From a checkpoint of a small transformer trained on Wikipedia: 4 heads of 64.
Each number is 128 + 24 x the weight over its row's rms, rounded and kept within 0 to 255. Layers, rows and columns count from 0. The size above them is the row's rms in percent of the matrix's.

# layer 2 attention key, 256x256, rms 0.0947, rows 30-54, columns 192-255
size [102  99 102  91  90  94 104 102  90 102 100 101  97 102 105 110 100 103 102 103 103 111 103 108 107]
[[153 142 138 157 129 121 137 135 117 111 134 104 108  93 113 119 105 121 136 136 160  81 162  81 124 111  88 155 149 111  97 104  87 143 180 137 147 140 123 131 137 168 143 160  72 139 124  78 118  94  84 148 116 100 103 142 102 147 139 154  84 114 111 125]
 [107 107  94 139 109 110 137 147 144 122 123 127 117 131 173 121 110 137 138 161 120 122 108  93 124 132 149 145 103 147  51 103 130 124 141 151 154 188 103 116  97  86 137  98 118  87 176  84 153 126 125 186 149 121 119 149 159 138 180 131 148  75 121 134]
 [106 104 118 140 157 100 147 133 121  68 157 116 151 111  62 129 150 104 154 128 105 119 111 133 129 151  96 133 118 117 128 135 151 115 136 167 118 171 164 174 115 124 135 140 154 124 123 119 147 113 110 125 120 120 125 101 165 188 101 163 110 144 114 105]
 [119 104 140 101 173  81 129  77  60 128 123 111 131 131 139 135 104 143 124 170 104 108 180 156 107 121 120 104 146 141 107 109  77  86 113 103 115 112 151 137 107 143  84 125 142 140 115 146 150  86 172 113 122 143 106 105 145  89 115 118 123 110 131 128]
 [116 123 116 135 146 136 138 114  92  98 128 117  83  95 150 153 129 176 142 131 120 133 115 151 127 152 144 116 134 139 172 130 173 119 170 136 123 116 130  84 116 107 141 178 120 114 135 137 113 123 148  98 107 117 113 111 104 138 155 140 126 177 134 126]
 [115 135 109 157 148 103 127 144 178 132 147 100 136  90  98 168 147 158 187 124 137 143 119 120 128 161 120 150 123 117 164 114  99 118 165 111  96 113 150 147 104 184 178 111 173 157 167 106 125 122 109 160 129 136 131 119 105 149 114 159 153 136  95 152]
 [157 109 135 119 166  99 134 117  97 119 185 115 173 124 149 157 152 143 138 158 114 119 122 119 144 131 124 134 133 145 136 112 107 122  91 115 135 121 141 126 112 162 110  79 125 125 120 122 106 113 153 122 172 146 117 142 129 129 107 132 161 163 108 115]
 [137 158 108 154 136  96 108 125 133 144 145 139 101 139 132  57 136 111 186 149 133 124 148 163 148 113 114 142  72 108 144 118 120 128 121 129  94  91  89 143 118 116 135 120 140  93 149 105 131 141 149 159 121 124 179 134  84 124  88 129 187 145 121 129]
 [ 91 106 114 156 140 152 130 142 122 126 104 129 109 158 153 122 139 134 155 145 109 144 110 122 131 133 152 118 156 137 107 105 159  86 117  86 140 143 154 122 147 113 144 107 124 113 110 164 141 137 161  95 109  89 142 169 141 132 147 129 132 137 107 121]
 [113 105 141 163 144  78 124 142 138 141 139 102 163 124 134 132 144 120 140 173  99 122  99 109 104  85  93 155  70  93 152 129 139 122 117  90 116 157 119 147 151 159 123 164 139 111  96 111 142 134 153 137 135 173 125 101 145 162 137 148 146 132 133  92]
 [130 126  91 109 151  72  97 146  92 122 171 119 153 101 123 133 109 165 124 134  85 119 107 108  88 113 160 150 138 120 152 124 130 141  89 111 162 138 149 131 132 133 103 195 142 115 114  86 120 150 148 105 154 138 150  92 125 175 149 122 154 145 106 131]
 [117 126 153 108 142 138 102  80 132 136 143 178 124 144 134 115 104 122 145  83 127  95 122  87 132 131 119 135 150 123 112 162  96 121 111 120 133 101 125 152 112 137 150 180 122  97 137 126 146 147  84 158 121 125  94 126 101 106  88 151 124 107 108 144]
 [143 168 154 130 118 127 134 135 157 104 127  98 134 118 166 137 106 118 124 133  96 141 150 145 170 126 129 102 122 178 187 116 153 118 152 114 161 103 136 113 122 129 118  85 134 146 119 148 148 126 140 139 132 115 133 143  93 115 129 123 128 150 115 122]
 [115 122 171 165 136 116 173 147 117 146 113 101 123 146 131 134 139 130 133 156 100 114 111 108 137  64 165 136 133 135 148 149 136 123 151 124  86 151 111 101 151 127 117 146 176 124 106 150 151 168 138 150 100 138 133 155 115 111  78 124 127 114 159 109]
 [ 95 113  81 127 102 131 102 152  67 134 123 183 172 116 128 131  92 117  97 128 152 170  93 176 143 129 140 150 125 114 127 130 170 180  86 102 112 126 128 157 111 133 120 101 124 153 101 101 137 109 109 123 122 140 127 137  97 117 175 130 121 142 129 135]
 [123 132 131 122 107 137 117 134 116 119 117 106 142 111 132 132 174 139 135 138 124 117 159  86 152  93 122 123 140 141 130 168 110 112 128 123 125  95  91 123 101 102 135  92 131 123 111 125 111 104  82 142 112 140 121 107 139  83 110 147 155 146 135 114]
 [144 112 122 142 124 124 152 181  98 146 143 139 153 137  90 143 196 130 118 123 148 137 156 106 126 113 102 107 111 143 136 106 134 111 119 122 139 133 127  66 149 135 126 109 157 118 121 154 135 116 162 132 139 106 109 165 119 120 164 111 160  96 104 165]
 [122 102 152 139 118 135 149 146  95 141 131 128 140 132 149 130 120 149 143 140 120 154 148 115 177 130 135 103  83 130 149 112  97 106 120 108  97  90 143 131  84 164 105 133 119 101 169  93 127 106 130 140 102 141 106 120 106 124 116 159 176 167 132 153]
 [151 171 130  96 116 132 105 119 112 134  93 150 132 111 146 117 147 154 145 136 143 119 154 128 106 171 108  98 160 106 154 146  86 192 145 162  91 110 109 133 113 102 116 143 143 130 111 121 117 121 151 162 113 172 161  91 118 142 102 135 109  84  86 132]
 [119 124 139 146 151 119 152 173 112 124 147 116 128 122 146 117 113  93 127 116 139 182 132 148 137 130  79 177 118 104  91 106 122 126 108 120  89 136 169  99 103 115 100  86  95 100  73 114 134 144 192  97 120 146 134 140 141 115 145 116 107  99 120 150]
 [164  99 127 149 145 139 140 114 131 114 149  62 128 126 100 142 139 125 119 178 130 149 134 172 139 138 115 127 136 147 153 106  97 135 113 112 120 162 126 130 139 165 173 132 127 146 135 111 104 160 119 134 138 153 103 114 152 130  96 130 130 102 138 129]
 [182 139  79 142 164 115 101 130 159 121 175 109 120 102 156 119 149 147 129 168  84 132  84 181 149 142 132  97 142 110 141 155 109 134 139 132 135 165 130 158 119 114 105 124 150 131  94 128 115 128 149 145 123 140  98 137 111 119  95 135 127 144  76 108]
 [143 142 131 128 102 146  90 136 118 124 122 131 158 140 109 124  93 112 171  89  86 138 134  90 125 135 113 126 127 110 152  79 144  93  93 116 158 132  97 126 177 122  85 116 112 124 177  85 138 135 132 155 149 152 105 121 132 176 153 169 169 164 148 146]
 [101 138 109 105 159 133 135 123 157 164 131 129 119 123  90 154  97 104 126 153  88 149 149 157 141 113 158  93 169 135  94 121  90 124 129 102 170 119 128 178 107 172 168 121 144 144 156  85 124 105 140  99 126 167 124 142 123 121 104 170 125 161 100 147]
 [ 77  94 142  88 162  86 143 124 139  81 121  86 128 133 137 105 118 149  82 122  95  72  76 115 136  88 139 129 106 149 140 129 165 131 119 143 114 147  87 112 126 143 122 138 137 104 120 140 155 114 100  61 130  99 122 150 130 120 146 108 109 148 156 108]]
# layer 2 attention query, 256x256, rms 0.0931, rows 31-54, columns 192-255
size [ 96 101  96  92  90 103 100  94 112  94 100 100  99 105 107 102 100 101 104 103 108 105 100  98]
[[159 146 123 126 148 162 112 148 117 139 110 158 143 142 136  69 125 132 135 121 168 112 126 127 134 178  87 132 146 153 129 117 115 134 101 133 101 153 127 129  94  87 121 149  81 105 127 133 101 137  94 103 102 139 120 143 139 147 129 180 101 137 146  83]
 [124 142 151 127 135 145 124 184 107 131 125 123 125 163 133 175 124 138  80 152 142 140 135 134  98 118 132 109 163 132 113 121 183 137 115  86 177 103 132 141 120 143 122 120 141 100 149 106 143 123 126 138 131 125 108 111 144 101 169 116 108 163 169 103]
 [110 115 133 158 136 144 105 117 167  96 103 138 116 131 139 123 125  96 150 148 122 120 107 109 108 133  80 124 104 142 104 182 202 150  79 109 179 107 105 104 107 137 120 153  83 140 162 134 113 155  96 137 129 129 176 167 131 110 120 101 114 157 137 116]
 [128 156 102 125 117 125  75 124 127 121 147 106 136 156 108 122 175  98 104 148 102 114 151 135 103  96 124 142  91 117 108 124 155 135  99 128 128 141  91 150  95 149  97 122 131 142 107 140 133 121  99 109 164 151 111 147 132  92 121 123 140 112 148 158]
 [152 115 165 130 126 125 176 137 100 112 139 155 128 194 136  86  88 114 143 104 136 132  93 156 117 105 143  70 146  93  73 131 143 111  98 131 127 138 121 123 156  95 161 109 107 109  98 102 140 101 142 105 133 100 149 133 128 112 149  98  83 111 156 102]
 [111 138 116 131  88 119 166  95 125  94  83 101  89 108 102 143 111 136  99 120 124 147 131 143 104  56 124 113 135 105 131 155 141 138  82 150 121 158 123  98 140 108 129 135 185  92 147 129  73 137  67 133 172 114 155 145 144 142 134  96 101 119 130 115]
 [112 106 121 106 144 121 126 111  92  98  92 107 142 104 112 167  76 175  91 136 136  94 107 111 112 107  98 160 157 127 113 177 176 151  72 111 146 103 155 108 104 107  96 112 141 139 124  96 141  99  88 143 163 126 137 119 169 143 140 146 103 144 104  71]
 [131 115 112 147  96 137  84 148 141 102  98  94 112  93 160 104 113 152 136  99 116 136  97 122 130  76 120 152 120 109 137 167 114 132 143 174 113 135 123 100 154 125 132 133 108 150 150 156 171 107 105 128  87 152 101 109 102 160 130 115 178 131 156 110]
 [121 120 158 152 124 155 143 107 111 106 112 134 135 109 131 129 121 111  48  85 162 108 138 136 184 100 112 114 184 139 123  88 112  93 114 132 138 115 168 111 115 110 138  96 121  88 153 101 162 116 124 146 145 108 104 120 123  95  91 115 121 103 108 171]
 [140 110 129  94 115 150 108 154 109 117 132 114 152 147 103 127 127 135 119 137 182 121 110 166 128 196 170 125  87 109 142 151 127 160  99 178 103 125 137 114 108 125 102 151 142 145 152 166 108 148 104 107  67 106 128 116 158 119  87 121 142  96 133 147]
 [145 139 154 124 107 119 163 145 122 120 130  80 128 152 102 119 144 114  98 164 160 137 156 187 123  91 107 102 111 103 131 132 105 117 167 126 154 113 103 141 139 124 120 118 100 120 102 142  95 139 105  77 134 122  97  88 155 124 129 156 128 165 107 149]
 [107 105 141 122 142 147 178 109  80 143 126 166 148 176 128 120 175 109 152 152  96 143 105 136 114  92 150 161 120 128 112 125 109 133 125 152 119 117  96 154 149  84 110 129 161 133  76 112 132 141 103 142 137 153 122 126 136 150 128 115 167  96 155 114]
 [145 111  69  94 113 115  95 151 100 132 164  94 114 111 105 109  90 160 120 123 131 122 161 153 157 165 127 140 107 123  97 155 122 142 124 126 114 107 151 117 109 139 137 136 115 155 131 145 151 122 129  96 119 107 132 110 117  85 151 122 155 159 107 113]
 [103 125 117 134 147 103 142 149 140 130 110 110 108 116 121 127 185 130 148 114 120  68 164  81  84 107 123 131 101 113 126 141 115 135 139 143 126  87  84 110 140 105 134 130 122 111 155 145 130 121 151 152 116 119 183 154 190 104 121 123 138 154 129 167]
 [139 133 157 131 140  99 158 108 172 109 124 105 105 152 118 122 155 110 123 118 123 149 163 106 121 137 115  91 142 134 139 125 106  64 122 105 147  89 128 103 145 123 142 147 113 105 147  99 194 133 181 139  86  85 116 101 115 131 106  85 130 134  78 126]
 [ 94 115 145 124 126 126 142  55 128 123 145  99 133  79 117 135  81 171 110  89 106 122 157 139 124 160 128 113 122 123 150 131 154 139 154 153 127 153 138 122 135 116 100 150 167 129  85 155 114 108  82 144 171  93 140 114  97  89 135 130 121 143 140 152]
 [111 146 140 128 150 136 118 105 124 103 116 141 115 157 148 115 111 108 122 131 109 127 120 184  92 110  93 140 134  99 138 123 126 129 130 107 146 170 136 141 102 143 100 131 132  84 166 138  89 124 135 134 150 117 138 107 127 164 149 115 152  99 135 142]
 [103 127 132 140 123 129 139 105 204 138 143 126  83 128 130 141 155 120 148 117 140 111 150 149 151 102 142 143  57 168 123 141 105  80 119 142 137 136  51 136 144  79 109 162 120 129 153 169 144 118 118 123 125 142 102 164 158 130 153 159 140 145 132 164]
 [ 95 148 107 118  93 151 149 124 126  97 118  92 135 163 110 125 175 119 141 124 107 103  89 103 137 126 138 165 139 127 124 122 101 122 123 198 156  67 126 116 125 151 117 147 109 166 149 127 124 152  85 103 135 139 126 103  88 133 118 108 147 149 126 153]
 [147 148 132 104 152 123 118 106 127 135  74  93 145 124 120 143 113 147 101 135 131 184  97 138 110 114 128 117 170 144 145 104 124 139 142 130 155 110 118 129  98 168 140  96 152  83 141 120 109 116 121 135 130  89 151  91 109 161 136 126 107 158 135 174]
 [124 121 141 103 116  96 126 114 124 151 115 134 151 178  88 173  99 126 154 123 164  80 122  93 143 133 133 146 132 111 144 112 129 130 127  96 126 150  61 182 126 112 122 152 108 110 161 100 191 151 140 120 127 168 134 120  91 134 158 141 150 126 119 127]
 [126 138 108 129 160 150 150 143 114 171 106 144 121 140 146 101 120 150 154 123 179 190 129 103 145  98  80 140 165 106 123 124 113 168 163  97 129 136  99 140 132 110 120 126 156 143 159 133 120 167 123 126 114 119  86 104 109 102  96 141  87  92 122 137]
 [139 104 115 162  93 113 150 106 124 127 136 146 155 125 147 171 126  97 159 136 145 104 134 102 109 115 152 122 106 167 110 135 121 131 157 148 108 114 112 120 162  67 156 143 162 130 105 166 176  52  64 109 165 109 131 140 128 123 100  63 170 102 106 141]
 [154 161  93 165  94  93 171 163 116 124  99 127  60 117 133 163 169 159 165 147 154 114 125 127 161 106 126 112 175 113 110 133  75 121 104 129 140 149 108 140 136 129 156 113  74 109 115 122 121 176 179 156 128 137 173 148 118  97 112 112 102 154  93 130]]